From a checkpoint of a small transformer trained on Wikipedia: 10031 steps.
Each number is 128 + 24 x the weight over its row's rms, rounded and kept within 0 to 255. Layers, rows and columns count from 0. Numbers have three digits each. The size before them is the row's rms in percent of the matrix's.

# v: layer 4 attention value, 512x512, rms 0.00973, rows 431-447, columns 128-255
# o: layer 4 attention output (transposed), 512x512, rms 0.0191, rows 431-447, columns 128-255
# q: layer 4 attention query, 512x512, rms 0.0126, rows 448-483, columns 128-255
# k: layer 4 attention key, 512x512, rms 0.0132, rows 448-482, columns 128-255
v431 086:193143104121098129130140159135155143112123110124132115168142136162115120129136126129127146150118105119094106136140147090112144166108128128124159158153066145098114113131137094152146151128097132131151142138102137146155122138169162149123124096111078063110118137120104095152134166095113104136127123116146139102100134155135186111148163113161135120124118153166115176106139168121110118138115
o431 082:115092160124190117121143123174098133140105110157133130171074100125139153154101143119105134117134174144140149129088146116120141077147134146135159139088191152186146129188159147162159135137145153123152107099157127126130115118116087115108125136115168104163133093109151125102096133129136173144137155149121126131108091101125117161135120142096137149129108117110130055176094094112150138123142
v432 092:116100099129146101179153155125095093157150105169164137111133118155132098154124130088077084125112108158104100148182136114099104126150140125134138151141114124116131149136117167143110100107102151130147143119169131144110111154165141127113108123104107087095097126108067174117143139125136134141096126165148107160124156146131119119117111131110133093130114159122113110136154111127127151130144
o432 087:137126149139108124131112133118130175116133084098125141128121116135122144112126119133145126121114109143152175123116133127116116139116145093142126127101128160111115132146173136137152143122162100094135116104116112143146176132105127135164115131089121176098185112123128158103087163117133129106136124117140172119085132127127133144159117167116147126147153080128193140083123104165138134113150
v433 097:120081094136193075110141084110146077162184134157166099141137123126128121155143112137074141107134106126132142124178155140138112117098136144151134117106129133109112151146124097157134091139095160144169124134143109111122165138123110148115129133144136137120138096125138151124102115099144121137144115131101118110172117151118114128134134150139130168130103157162122091115136105113095134127051
o433 087:128150186115074134114116179172082153142134126154090144168138174084081147136136113133152124140125135147130154121135100136135169129081111122125103140131099151121126131138114104131108167151137129119145121149111163136096117101162110133124128133095140129131111062123129140116164164150114142125136125102154129146119127137084089188164138120116136141123096127077121161109093167119109127137169
v434 091:097136132127114062134097128134110136127121153134140118110118135079121150122127138184185176156134145136150142165132128130108118133174134094120155170115142119132104140130093126090125125143131154101096173148157114076129107100138141136158106098177064135129145090147135092132147145122123129185143110124124106126148120119104074114141128156144121176155102118163142142133157111136121080116123
o434 086:162109121083116171171145129138146137155147176166148154113109112157116146151128141125093131154163116128107144095144096113113179145121120110142120129117108149114152107139121130129108144115136104162154115100128140156121131151098137104116180153113117126134104112115121138130091167145108098155154131137105136085111160099148136146113166149120171130110120122109091099105144061156118159140178
v435 091:148114163138118150097120135076116106137117156132143099115113143101172104134101149108093145137082137132116117134135108140103074103113135086170112167138133140118166106148101135105101151139128103093120133109138144115153102121146110123151113132130144126113145088144105150194095151107163112127105075103136129143124138119123177100195125151139095119124151083140113121124140114084115097143190
o435 085:095102135108138124153134156161078124143168125130127158107146120149122128114124123128158102142144149129142126159122130092164149149087137111128101093121155131095131163113137139130211090131123097145163114127114165119133119138122146135085114113125148153131115147131182090114115146162169139103114214145094114116114133083139071146144131143103189165126098150099137099132110113135146120058107
v436 093:145101116115157117147204154139117117173119122127147142105153124129114102123142129156144144134132092129151099140147131121133099154128115132169113107135167110102133149149107113139127109109095176120138145119138117126064151107126131138127151088116169085113116132131139137077111163124151098129173129181123166151131123127117086137102117122120102144092118154097146096123114148104086115099118
o436 081:125148146141105135120144084137120131107124108125100091102120139126154168106167120126090167131143152131139136082076135152138130103133128109098136153127136121188144142133134150073110128131125123111134143135136155105186122137140161101162124152130078144109178126158118159149139132139104130126066126073121142152107093122155138104128108117096164111151136156136098156151117148160113144136116
v437 088:155115138104127121109111129113122126154104143079125116181130155149120106148119142157131113133118087146129109119123109119140148090115114156111132152125127142122159127125147147079119119111135143169125147112115103114151117101097134096123142086134139112158142145111095138091132104133108180121126099166077099127165114124119064132129079121104125168156097154134100155112142134122120151162105
o437 082:143112108166145145088115095151149127136115107131150112105133125121101113127118128099134176137125147086170137157131129129155121137072132113106125109100142135146126195115107153130113121105152097117133142135120108089148103124143165138143143141137093149144139154144146096142155128104104158163092142092150153112154124141130138148116164146137136157110150153111171149097138129138135136112153
v438 089:141155125112096118091103140108175165162143124153144175146125158142169122128115157115147124126079142160143150129136123125113093127151126117149112127116123116133118114127123097141137106099114138071100119163113112128145088154133145097147111130106123093126147107130135126148102172135109120096149144131110147169138125161142137167134090148107125092106153100090122115102155103138149154111123
o438 081:146112140125131153149134099096100141092103112122128099160137171163091134117127113147139145133124162161134120139101136130126140145074119127090125124168130147090144154150130137113146104117132109153152136128166133092101123122153150128093173165129150163149109132141185124140143107120126120128130085188094119120123115115114132137121104100142129142097127087096094171167112152128149127157158
v439 089:099168080149163086114168099099157130134164104115125165186174142128076118110134099116118103117123125122106170150159150149114156092138113129133143141144126103133101093098119067160096121110144119156138082133126143108083148150094139131157135118145122140166117098131136114138157136140116127126127138132174149143124116158093118150125126138166112139130148142129131143172152150170122142129163
o439 080:134093129082130196073111097112093168149092154133107145088118147118143122109153118153176097150132120120129116136093123123157114147092121113115152118106151146102160133125122121119155145143150142156099143135139097140127122133162109165139121131106181123094115136152156145107108139133137164160122112112114129110107134115123135144139101144139143106164167112103138116151103100113141113124086
v440 098:174144112138131128150152146143156143137154110113125162109135135149144110121138082120121166167088111108119100144151168119090147083100155110101091154103163116122146123162123124124142137126120159098139111098129108090122147166188129089088144137133134168128102161142151096180132120078119166085139072107147105162148110135156122141120110122105114167133114145116166127104112126158160114120122
o440 088:128133155125131089077145116156110166165107133150161100089141116090153108158096133147077136119152112152123104143110094171142129151146098107165149070156119129121127131105123152135084088132127127149161140105137137157138101120104127193136089137153136176133109122063103166108176135120152104165140135104134145094100118120130077103146100113181141092105149109140116125135120145128127152112112
v441 095:101183105087105108137067167156111121109152190170137135097098162131095098140139153116085143117108143097100133114155112170153137195151120097121178148148128177097148174130102132161111147155101139113141119144086139146081099109122185122137151096120143117150151143152077149122128147118121136116116115153112168135121120179139134149117144143095123112074090165130129160136141101130097127135161
o441 084:144094129172105158168155114090136137143139092106128134181125116137145144115141114120163110166144152101199118100128130082110133096142125140136089122117143097123109116140131090125174114171090110120087118101154147127126125141128101117122131142148115117093120114152136109100127093181126126129100118129139116173118156131078119139133119119148098135121162106147105083132139110162127145120122
v442 101:139116101103082119125151137129136089133201118127110148106121176139134155190146167145106149145148098126112130130121106162164133140127103115118148209093083148126098121103138084116110087173131131154125140119157085176141103145135131126167135113101113123092111108125081138139162106159155127164095133122133123096147155180124128109139158183149145112144139141149123115127168073099107100128135
o442 095:117100130125174139115096115111149164162103129104178109189120121058139142103152109120113114117107117113131136123178119126100142123117107120131101081132149128156081152193143148111122153131112167098085121141095183108164140097163107109128115127129149109130085137158141074158104130138130135117164103178164129119107117116116104149165142110127124141137123141089144154150091118107154123131150
v443 088:150108115109100153102153163130093151132154116113136142127157125096152114196154096093115155119122115114133102131113120130117095118143096101134133127074158198128123142100137159153109135088126121130138117104120111154106123088099103112096137142150119110147126112127102115173134151175138153102075117140115147108118096143091148083177149154116119163177149116117096104138104070129113128118130
o443 082:110128133147130093112112112121158133141150107140122133146141138140148125113112187131125097111123136165120147124136177152126154133156134147135150131130098100174119132158116113111145106129069111091152172081136092112127102154132151157120126095105141151099115150119172148130076144098110126134133126139136123136123142117158146125111134160152140134117134124107164124102127117106134136077139
v444 089:139143105147081104101143153157148114079116157114132110131133135118175169133147159117112153127151133110148087094119137144120115135107161089134149117133146119128114144120111157097126124114139094182127136108145118082132159096122101102144143106093146137077149138118147141133095115105113150148127101096160127153106123075164138116118139167091135165117141146078151160136142130157151128128078
o444 085:147114167137171148163090082115105160144146147133108123132120125160113053102156116129157165106124090160143153129121119143147117087164085138129134151167116144121141116136121099156119130138163154098121137129096184129140089144117153132137084148153069120148118124136163118149164137118129102135142111147130143074141151167108149161096129119176115158127136074151123132126152119135102104146130
v445 093:169129161166134086112118087114113110151167123137136115111089140131122093131134110115108097129114185144105158185101148150176116129125091141132106134148100107174098148148147103178109121137136106140141122186130114112107140107146095153131123126150105165094132132148129145156102168136124130129150092103150169156128137117159128123106149140118116130142132135142130126148119182161134116139137
o445 083:093108101110109179166141147143122129131082128094116153129114094117122171084157098153141129084112083095143096124129126127124124139082109111130132112107138135121174108115131180117147139134121141125116139100072102130130120125089195113089151125134106112100163141110119142114141120149148146141136148125152110111129155157082150139164109129110104136093123111094141073122146106096140127134154
v446 086:142135135122092159132123115122122120128140105154153135138149120134095137101106161156178129150090146099143107099151124141080109129129184090087127145167108127174105145160145171131143099112091163123134154098120143142137117157185120141124109114170146101114147131148121108090138133117143164117191121106085131138114096086078140114100151138139129122138133104085102174094168096136122092126159
o446 080:155098121098131112140151118129122134112113125144075096109107133130139098169130123139094127159115092168145124169108143087144137148170105131162153141119104127087085126161102124158110161124139131128130134149160139167117128125145170145156178122116135160120112145079147139155121126147126098135121148150150112138112186127143144131157162126120119101116169163182123148108119128146137142135093
v447 095:129119130100135155131131105095112126122182116108121136110093168141120152115127168117136106078128139109115131140123151123163122100126103164111140152125160132130100136136102131146115089120135122138102135146170126178127140124136159141124198130120173134124134169168169143115174103127099100118122117100130152146133165111068111110155136130107108106162166134111121118156083103127132148119120
o447 088:124119136161106116141143146099115134144143150169115116161169125093170132122134092137164105128097125111112072131144079134144101121117102096141118068166148155153124133118192143122132121135108083116174124141096103096111124141129095123118138104122126138103128142164165130115111137105152134131104146124165129129135137133161137133132089152131166119141158117148133158149166157133142143128139
q448 086:119094123136155117109144119164124156091133149157138169142145108144084130094096086149120082144106126123152144106140138168144127180130138097097121157124132106097122152146101158107104124088130156149124145136134112089149085132147111155074138111138169137132178118134127137106123137106127137133127109092112134104155085144167109126180100102130117123124111162195110121098125095127098130105139
k448 089:147157136079139113091153126140117136129151131119115106089151117090128132120117109121092115094115153117123121111119092126118160142163113162153124119163138095113165168144108159071129179118150125119155127154134129113123115137136120140147143181112126165103156123117152148145099126124142154147072153139120109146089113092117125128109137108181109086154110145135103091083162129138116109134144
q449 084:106122078123147101103116141113177143142163104172170083120171159145125095097141124096121140156133103117159102129123119119148118120117074138141114085089100153117134095147136127150152110179122125163165130166078099096070158172109135105108109087120079134093160091128155105127129130123219147127102085154132137165090145133146111157172143144123100119133114125120112088146146138136140148116098
k449 089:119127179153151112163152091126114127116087133053132177117136114132138148141145102134161102106113130092121131132138134133131100134136113155115133129120158114122183106138118159078163136130110134109141164108103154088170106105074096120118131176122132123085107110111107140098132131148129106130122137096166094109125170096117172095111109116155120083188117178141116133137109125156142142125150
q450 092:136159122176134171168138101099111185191118128104115138079133124147142146117143142125147091081119108087125129146143133126140103104139132134137114158142130094121089167131126116140094138141140139164103084084168145145106126133097180140138145156165122147148125110132121150134161167134150120129111154136124102111136092137139159122126101115121185135144127102135159062164118095098100169109166
k450 099:122088124089117095122120135127138113133137126141081138127127113147106097155151149110150150146086140107124116085110126151097153108117128140115122122113134135143168132199135142158145126110171170109143109095124115123081103131177158118096121141111104130129098123117143087149147132146118124125129158141153126095130143156152109135097140161138117182119123144157125161130155151116132143151113
q451 093:134152087130192121102145140131147165146165148111119143085079135148141102134126170144127123053116112119128110097129098110151117089181165143111117123106121140133079115147119139162156140165131150127121130100142125142150102144110114134127126127111128183115114114117154120161138134109112095131129111114148100127131123118119103101121104137146137160132092122133136074141097122143105126114112
k451 091:103143144140115134165085151158116131135137157107109138144096128151117100114132144115118114119113133126133111107133127121113163127137125117096101121079155107111118129096137150076139176106086146121115141145136129120154136125138093083121161168136112073123109130164090139145134145135111172115128170158150133110125161155121165182125109107108103137117094154137113162154102131145149102171152
q452 092:091176126126113084082109144181152115131074116145093136118132129089160162128152155153086122079141157127117123101104103097152186126110126139110110123132138101144105139155157086173137141149130132099131147064128105129162106153064119082174123122110074114091117111132111135139103138144142154111102120142113144104107133177135098132121145088167126194150069144130159121140132147133156129159099
k452 106:123146142162135129150156131117145171119143116126104125136103159152094122127141144112107155089180092162139138134104171151116177151152133103124069154134104129145090094121124143078118153095118165128090091112094139142111116101166093117162146125112100104119122109184113119144123136105104112156158090120123101113124093117113106120162152128122139097146106129172176093134171092108157110120122
q453 091:100125144110125124110129105087146134129175114114141122098097121138133095133125110142153104113058124125103132130117118092104121122092143133137123187106170154137107138174122132133134118151156119133074118137140121169124170131167135122151119109150099104152153154157114096158163130102122143090101165154108190129155117168170158153116119111103137102155109131153134150114111093142108159144111
k453 111:142145093131162098138114085150123130130126162140121089121098132130130173112115132131136097114092193074165115137200126132112082067118136128114137164093160167122136146118158120143149135120130137090139121180091136161156132148119119097122132144099150109119138155103130112166158136164172163144113159128156134151115174098094138109118125135149128088123124065098080145144110131157090154134125
q454 100:113148126127154109169124151115099168148125152125148113134118145116153103137090132144140082103116121138135137141125121124071125160147073128168148108152136122080181109100139127117137145144147146151164153150068132134109124105103108118132076141135104130133108095126146139111142156151134074104107141140087117162129155092129128152182154148121125110115106162137124163103120124104112055101102
k454 100:146105129115131151130138091111131143113101101162080139138144111078127133114127124098084111107159132107156138129116096105099102092131129138149142116128091103124122117156111096138113148109160135124112115161134125151133112144138133106127078087144157100131086134127115135132135109128124128163143118136131111118095118150094098142182109116127136124136143116144139145151108117169162111158097
q455 106:129115158142121166102091123139097139139126117126158123137143106134176153097135099122168136124116120164082161126132092151140128155170130167141115141096104149146103172148087137111092128154136141140166149126144135188131166112115103140138131148107117128170110167124135149132165119135095110164085091093124150119128151153124156111101150144120144128127118110157096138098108149150136124091108
k455 108:098125093120098138107137161090151117148124135088105111118128159099124166142116129130121072107131142105139127118151090155137150124158125146157132071184146104122134138098154122104094123159131075086152140135094123116097140105141123145099140106164130092181073132142148138119122136126141104140114117153152148150127099128080129140125124089117154152122124085119176117151138123109068156143133
q456 084:139117119104163143111129129112111175125116126139099095112129120131119166146110148144107099141109091144139118100099103160073154153152092139091158145145099158158113115116154166146127129141113095128117101150161119106119101100164143163090092173108146093138146152132126186107127139119106116128154155098117112119125132119108132173149115159147151133149152136103121152100111139089138105116118
k456 078:114132133093148104132110094158126080132106127123115179147110150113147169124145100153152126125097120134112138103194136121147096104130138129109111151096088101114142142177126108107121060094097162142116151131098135135134064140120153098153104138140130092144159188151133125158114161106142130088099159128153160142171138122143097137126150131111110123139112135161131143119124094112165129165119
q457 091:133103116088108142117117138158131099124166141097142138145149107120093121146133085147128177102123127171128110156082104096139124124133133118101131122151174148126132112120104139139149162128118159115160121149115129127120103140146113145120115117118136151092134113131141136130116110148141117159139107133105122134074154122123121134114177118127107104148160129160115147119134158138155118161099
k457 088:153131151116135117167148124118133173124125124142161124160122133124127110116132145135129122108124183098089094090127170131138129117134102187175125162095138138150128142103131142127172129191157155148132135172139132169100159119097132106131108079129160125117120133109112187124122152149138156105104111136101129150117166157126149148153101150118127138149113107098066086152103132160143123112157
q458 090:148138123129138175140132155132116095112154134139134134152152083129102132123137150108062150140118148115131103114121141108111118155094089140095111142092091146118101133110145098142096135147136122146134100196098121128093131124167121139119148124132128097130143148090157153114115097131164142117096110144114169124136121116062111126188134108140104137110127146126111116115159182117143090151124
k458 099:107141100143135069161134122107160150161134167101131134124117166143136121153134147139150095109118166094107085122113108100155131078147126149133146119158112174133157108110115146108140104162123109088107171137104172131166133142106107136068115162115178151112147137098120147125155157179126160146091127167135131105111157136107161118111127089136137126161152161174089139103102124153124120129158
q459 090:155128154123127126115185144087100129145111137125101147163165070149091120133092178144099111116154119155079128140139132123086128144138117173071104134101148151138092124122115126124113103119137125134129135161092125145132122083170148163117155117111137149145133110113114114101157061126122083134095145131142095128174092115106111088133101126128139113115178155109129125135155154094110105137149
k459 104:113138094136136146177128118147153141124176124146154113128162107118144134136164114108136121121156138131144138145155117102154096100117149132108134117137093169143124146102158152158168109135140094121105169159124127105097110127136113156102105136123151098112157122093107120115151143148160143146103166111154171159139126127114145162095138132117129112145109173143103119087096141146056145119136
q460 087:126118092165155100077123132113121124169114116115143097108069110121192167097125166116111119107153105134145118116112102122096142130144134150180115147139134151168105097154138103129149143133121153124149122116170123121140119141096104156113114185105144124126141097147160140145126159162120120139125107152096143170123107157116094158106141136156144136153126106133127155153082082091148108097101
k460 094:146189146115117132148092136158093122132151170102108097150125111131104120123109087134112147147138112133086119141137099146144125166150103125175122110149128117122151146122129137149134132155119152146140142073144127102156122121220133136130155163177102069146105178151121105145087099118103114106151121116121156110120144119070145150145144095122070167096141182131120137122128128134101084082134
q461 103:140138149142139139163098123068147141109134139130144157144153142130111061150129127140167125133106159101099126175146152121140097136163133166086113143132073132102152171137127119141115083130153120119139094165122099137131122081145125112114127100117148140164151146086096133146152085127128114122120151118154105145151131083135151127145098164139148125139152156145108152115138163151120182178127
k461 103:144118121111131117104119143151140121152154081116138132153147112111109151142130106083144104132089143121125099136170132102133121082142133149125086121087147090155170116149096160116143136131126179130145106113123111076136131170129129151060122150149112083162143139107153109109096125141151124119158129114150162124127111138133197160087095113153107124111137071149103124092114166099088146157078
q462 103:121110131099116148058127121095113109126088158110151082126129106112161108143163127142123105082143113041119147167085142084111122110144159107137118130122128117169098110161102115156144116119135116115126110105140131079157088097122126163127116111129129137126124131153127163145146164153156141124153193107132096136150142117106087125126125136140152132132095165124122101135147113143158132121157
k462 104:154118107165121158135142148093127175121129119133174132129143108118108139176114125143148110139142117152108119187149114151161103152128133140114099137173118113137131130096121104176131180105122084114113068117138169115121144144131156160134116117103125161126127137089157128126117133112110119154101103133183148172115168136117124112117132094150134100116131089114136095168163133085086123113109
q463 107:159153112162126117177129190105142144143123112087115116153088124100098184160110155082145120121124108141147164086116116159127112060143116125108084171121181072146132132112147120107104137120167132168119135141125103111111127112182102108145110125151148110127106133140182163139162117128126146149142113119148090131156109076102100133143112119141137120171142096091169088108123088158115078153136
k463 105:111147122170127125118132114118103115098073166151115106108101187136132124116153157062135130115137113183131145122170126153124091144097096085122146113106162134122113116129179105132130122125122094116125128148132099118108149108110128139113118149153128142165120119128119135162127137138138114154132096126114103133090157167118170090093119124129145161131123114114161119178145154158111081119133
q464 106:103110109140147118140133155142124076140121129091108095078118117137137125140167138126158116137147149167096092117130150120141107150135141139162136130135131156120125147115126149168089141144142148127140059116111116137142127161114167175108128127096155113110149117135152105156108122160151178159094145150150138150110147081097112164118165105105062178159083144142131166122103101136121140181130
k464 105:112142148132176055096167093153139127106149106085124138122145138094109158143121109071134113141125135115141125090155165122080127127135140101137114130078158158118099081153150174175166180097148109155111145120119105099142115138174145127165107135129113109129134143092115125155137104113121105096120089147096113147163133142133127116094086112140132116141150117129134146121149154097101130115107
q465 100:121157132082115196127158131116093152130112139127143143099118164115137109140141088077114129117156118122125111115148182098121132117185122116112135183163126143110171114156148103137107127172128153113145127141103108098130066129112089142136137178124142160155103143149111078123159132109144116092146169119118102116159092135123141111135133186136128134124151107134184128127096128126134131135111
k465 101:148115115165132124088133135096107119149129163114145142140154127133127122168112148080129109136097134159104098098107100122121130114132127160167136158141120110134131101155113130111144130127149156132123138140124114166126077111141126160180151105156147127157171091074176104124114159128122103096128120148090107140096109148067127155115166132152119102159172133112122135154149112126149118075172
q466 104:154147130155174077120102147090141158112146114149131096144172109109123107158119141105132179158118143108091120107106136140179199155124146151125095126138159114119165144108134123101169138098113089108101148165134116131137145109140134140160123105119084143151145146107109131145069125145126109104122086121144128103133110145146122133132122108152150154101072145102094140123110134132104148178128
k466 104:138122154156143137113127106122179131115165068112136139098121118137119140069139137083136102102149111132166109139139099138111136139102122102108150138084125111149146194148122143147078170117072140123141106116117137123123145124106156149150094108115101116141132130135109144124117134165169119140169106179119132116085121130094098121123094168114123138111133150152130131101110174148102109161173
q467 102:158113158161126149159135146114129137143112069164144131099106125143141137135100102130149173127119097131142117132152108137164151141140123085126157135114104118130138136153084133120117106158135157150128122165150114103125106149154077138128153148148125094111135157118120152131148133094089121148082098129133144129106094113103153104151132102167160125108096162106159117113109158157078102158106
k467 103:132106098156132123162125144111110119118149179138131129072127120155150101151119137097114118124117094171107142119173124147152124092083108130114152109133135112151171170121134133129112149147124140139163111141128107155135178170142147153111140109128135117175152146113181123128138113157144151085133124130074128138111152145146099096135119133103119117137148133115165112121138140066119084134146
q468 099:127124105151109122131119140092155141140118170120120181171173115093128136126105120166110140133139120148146145161119159155100132117123106114091091111092102093100156113142138138139135108109123137144093122107157113113143112108124150107129103144110161082085123120105133161170145165143138137113143133133137128139142140187112123107144149103177135163123166132150152137151130139134120124102126
k468 099:153113101138096090136134142121132171150128105088167119106103144136169100131115144083139113135150136148133118090120114102139167101144109167143151100130085086083111145094127185094106145155124104102126136135093113105084096133142104109122139141108173148138157161098075140127134122127138152114125124122156123125136151094130158092138129143126161136120129121120116186094143164143115110162195
q469 102:159116132115111137141144114131139087129096084137117140119118138102125143103175146095106067118125134103133165106086113142078126105136138133164145101132173129083104127134175138128137120152124120152147132112155093119167159174126149128126121130109158066084135163157099127146083114151116116135120137105082138124125110124157134140137162152130141108144105128154106092138134111132156173114122
k469 104:107131131123108146117155161156147134131116148114114109139099140113129134138134090128162120128107148130111093128095138164169120115131136116141115100138140130176120054158122118180149134164174123131085135107152141081151131134142124089155134124174119098106106151177124099144145131127110116145128169095164156101104133115142115125112142133118091131117134133109106143100167139149115160116133
q470 102:093060140089137100125127118073125137129149153098174149123174141120157104108162116126151162129137109115097160135117144119151094099112139117115162122128112084173123143113119131086141096110138102116151106122128108123136100129153158139097094172098153116078143151128127106148106187118089088114120133142101140126175144120111109140164112118163124141145114136144133103123129148102107174154140
k470 104:100159142143124095100175121125098123168129131122117132091106088119165196141090159116110111139149121098094129094114098126117104156177145093057127075117095101114142159159156136161130100131118137144127097089118145147116191128115149133142147140157121118181119119143139080113128133131162122119154145132122119109114156121089139145113105136135115146153106101138155139169094136110142139148110
q471 101:137124126108103149118177121095148108097088121134104136127106135169152158115109117156120145147106138111101126117158136132152105117122176087128101084114143092163175139143122121120130163150110134151162132163136104120122097139131124151102134134137133129056093120107171158128112097137135113110145148119153083145142115141153149099090133101105139133142113178085145115126129176142120187100114
k471 105:086164115151103169099155166112105098131175102114110121134116107131074115121108120111144146161139120160118155119139151155079120130091128121158125086131154151162186080097096112089121124145203176109062116101121113117133097177126156153132112123120133128172149114125112150147121136118103165124124119077116149124153114138095137091108134082200115118142122118119071109113152140128082110128128
q472 105:157109163126169139142103158176129133126096115118119130109131123143116106155165158124128090151130117119132164113123128148103154108145107161111142130150150105127138155121153096135096142105099161144125148132137108108119143115110131134119093129170143094133113130101122115133166142127159126076081153137114132104140117124114105114107147167152132101139143111146157120112115124149145123112118
k472 102:104158094123100114127112138126124098081179109150100130155129147132124081072151102131155124142139134095136089085126124101131127130151101144147123192083151139138146159105117118119130138115136121128122140143134075126126126149145152132127125089126161143090151155141100151153066137118138166152166149148141103121116123148155102143084133111149115134129100152105157132111112118097110131113129
q473 107:147103108132124109141148165123115154103129127155153129157156074142122125154120088131135116174114138104131113162099121091114168101117145114082108138130147089109150175130160117168130117149204124144119091138131126184104167122125116119143111105169124134123127132144159150136141181099110131110124114154129126159110089134148131099104127079158149113152072115119130095165108127113123148133160
k473 104:091160160116107109127133143149103149132118107101067189136103152093116166123148110083106142120167155122134079123112130145107145126113086133159152115144102128150127130111161131149108159129107169130153188149173111122100090105141158093159137075111160134124181127151167117109144124166144104139083135136145110124144131141118117134180150150097099124098111124138100113115166147113127143111126
q474 105:119122109158136068102122136088138116067123108149141183144100105141117112125146066158101124136109132161183148088110134160127147087136143109162117093128128130123134116141135136117125142154158142125155172119108139131069114154110153138125136076098159099161126150072134084119166104128175078081126128128108114136163129116135104107140157150092120104140113147150140117092160138143146109106092
k474 107:079114120107086057156100160124109107175125125087100118122119124131151119143146115112162146124084118166116118128134134114145133153145072126146138150105102170065140137143147100110128126139112128139138138121111108126150130134132150104159106140072147151115108154108126163165143148150139095099146143114136105091087103158124089152132171136104083099148069120117097154150105170149129129165185
q475 109:139123120123141141144122147117122153135117142131127116103193133150126122111114139151121114111145102121151117170117103125091122105118147110148141141098105117126128143204052169079138162099136099123040136116145154158150106120106160111151136151121116173160124110141182124143143118098174148122152126141116143158094116177128133148143113118129122148106151102110174177096150120091140158129097
k475 102:134151135131125103116128081110112138140133161115114092111118122121148097113104081115094103119140159109087145110145129115131107104159128146129164138134154124103136134104112120143144102103176136143151130175117135192106173113136144143142150109132104114109119148113092135140112098126103111088144131117150145133141149133171120141154158179108131152128126101119116123111144138142133143120093
q476 104:116151060174161122152082155138113140149120141161170173136142115119100173114141126131092097146113113153154162117119118183134105133121140119105146123150170139127092135128131153111111124134130159134154164137117099146155131117100130143098128111136133172109131092108141150122123119117100133114149102101098078133112122106127157119157136047147145084151131146151153067114155082109126158134125
k476 109:131146153127107098139136110136104152118107100157073095122138189115157109056087151127122167144130143101147125150145080123128127135101144112144163126105136170157167144142150099143116149139129148103121137130129076076114136122172182083121094149113119128125126155143103119141136161145143112154121130138115105091095166096118156092101149174132123119118153147097147099148145127130161135171124
q477 103:130110119126109124118116102109125111081182147140132121093146153184114167134142154130093107144116131108155109137100117098130139144144127147172096115116140151137110137168118106132164136133157115104113098106093150092144154146112119101102105169125172160123114086123075070112097124153143142127066166115114144182166146136107126136109085106108159102147129132167141141131167141125141151103101
k477 102:097145140124142132142145164117104132104148150105091099096094127116122146160077148160145148100131135141114114122159131112100133157090132157118106141106150144127123128118102107112164096142092135111158138140147140170108153122143156139123131159144132138132134179158120102131100160091138115126167133117135196145137124113114105163159111104151159114153122112133097154128113146121105152109123
q478 104:105143149112128147116139105121074130140103108157155139112135130154118126128147156123134144099132100125094148121158101120089140076145148109138131154143115108135128117154124134132139156140138129110144115126107175117108137133144094126144138084090115178155130120143064133128120134138115121134125164157126148132148104141139115132130129151102105146114101114153068130122117128138125161114136
k478 103:139143145162128077155092153163136175144106102111148103132156098142127136126116114083056138135152117146125072129081115137101113141140123130079141165135125124085163136112122120155146124139115137134124181128135156108143092149108094117140122166153163121107104078117115088112096115132109104132111135112148155128139133070109129093144101155135116082155164111111131153152153123129116109107143
q479 100:112103127126112140127124131087177128070123129122168127136168108140114086159122124146144167122123150123129116181139119110101110107122116090069146135134129112127162111116112130144125134093175145128139161115108147114122088146158121139138099083128150127128142170116166098131117119133123146131091098108127146111130161140156101149090153123129127140099093075110158136129137129141091124115078
k479 100:131129111157160072119102122133171084144137142135140073167103127135120144099122135131098095136110105093099144149119128112096097105107103125112142141072120128112129131129141136126160112142086148134124089164136132145135131128107106157106101123126126133149133163100111139090141106154149117129103145142139130118185116135146123094163085104178122134131104120108139223134120156107102179121132
q480 103:122127130099088167149100125156124121139117098090114146133152065146102085135132124158126131150150124112166115142131152094131149135139142120134139162145104148164109116156146098160142111083177072159145077138108135162136132154134155093153171149143144151153087133073102178177155162132148136126074127148147109107142133148130131153120112093131085105149087157160133119140129113128116135125100
k480 106:123110139129121065106120112146130150135134113189092126169165153118147131161127158150131114123090141129095125108162124120105095132107126162098154156116137137167099145110136085140098120118128153103130114138167124162140161158135188119127137159146137111133135085128130105095115114144090157128155146134062123146125141091137116104149110125143146108138121193144093179127131110089093152122125
q481 104:179135137142141166136177129078128130187120122123114093129117119145147154125117114107115126158148127130149163136089094117133117128189120082138195101119147064156114131122094141147151125117108120138115132101141092152096114178103112161152118141159201162160146139145151122086096126166129169163109109130143117114119158149137149152124156147115136160142119136089210146112107113106147166125135
k481 105:117117074116145132124095118154135098137127122126105170099094102129177158112153147109125141138160157133098147131128118151126168103115110104133137112104145101146120124122123125119110159171111144131141123131094102133161099112140144155087138146126140109167141126135117062136131116105088097154108125118117129135136110140147160137136086090134103128099150122157123131154164138134104127154121
q482 104:128122118155096118102085124155094135107145143072140155113097113185107097136133143142110085115093078142156139086116133131135116131123116075106121152144135151106106131114142168108114145125131103140108108146158125137111118134106067133158115121133111137155106151122110167131108109121149119103129110175164118098146144102161121127167160149136162159146096129112172121113165143122081181136123
k482 106:108146147186116167111093142161085085100147118131114076132123156128141153114128102067131082115107146112148088091154104143120124131129086115137087140129098149158136126106129138141085155156131107154134127143127140139098165133081141094142113112126118107102119116182112089147116146100121122116126144117129107169164129157119141120164114134114129136132137098171158146097098106098146104130153
q483 101:128097139155075118120171124085100099157142118145135116156186102104087123128150125142145105107111136138126104127131083121127114149096120151130112105122124191126124132117116101156131094111124072128114083107139155127117180105122145099079113092114159109125152121102139131092131108101145082160139126111162077127131130154156154106121113112149169112105120176114173087098133162102144150122159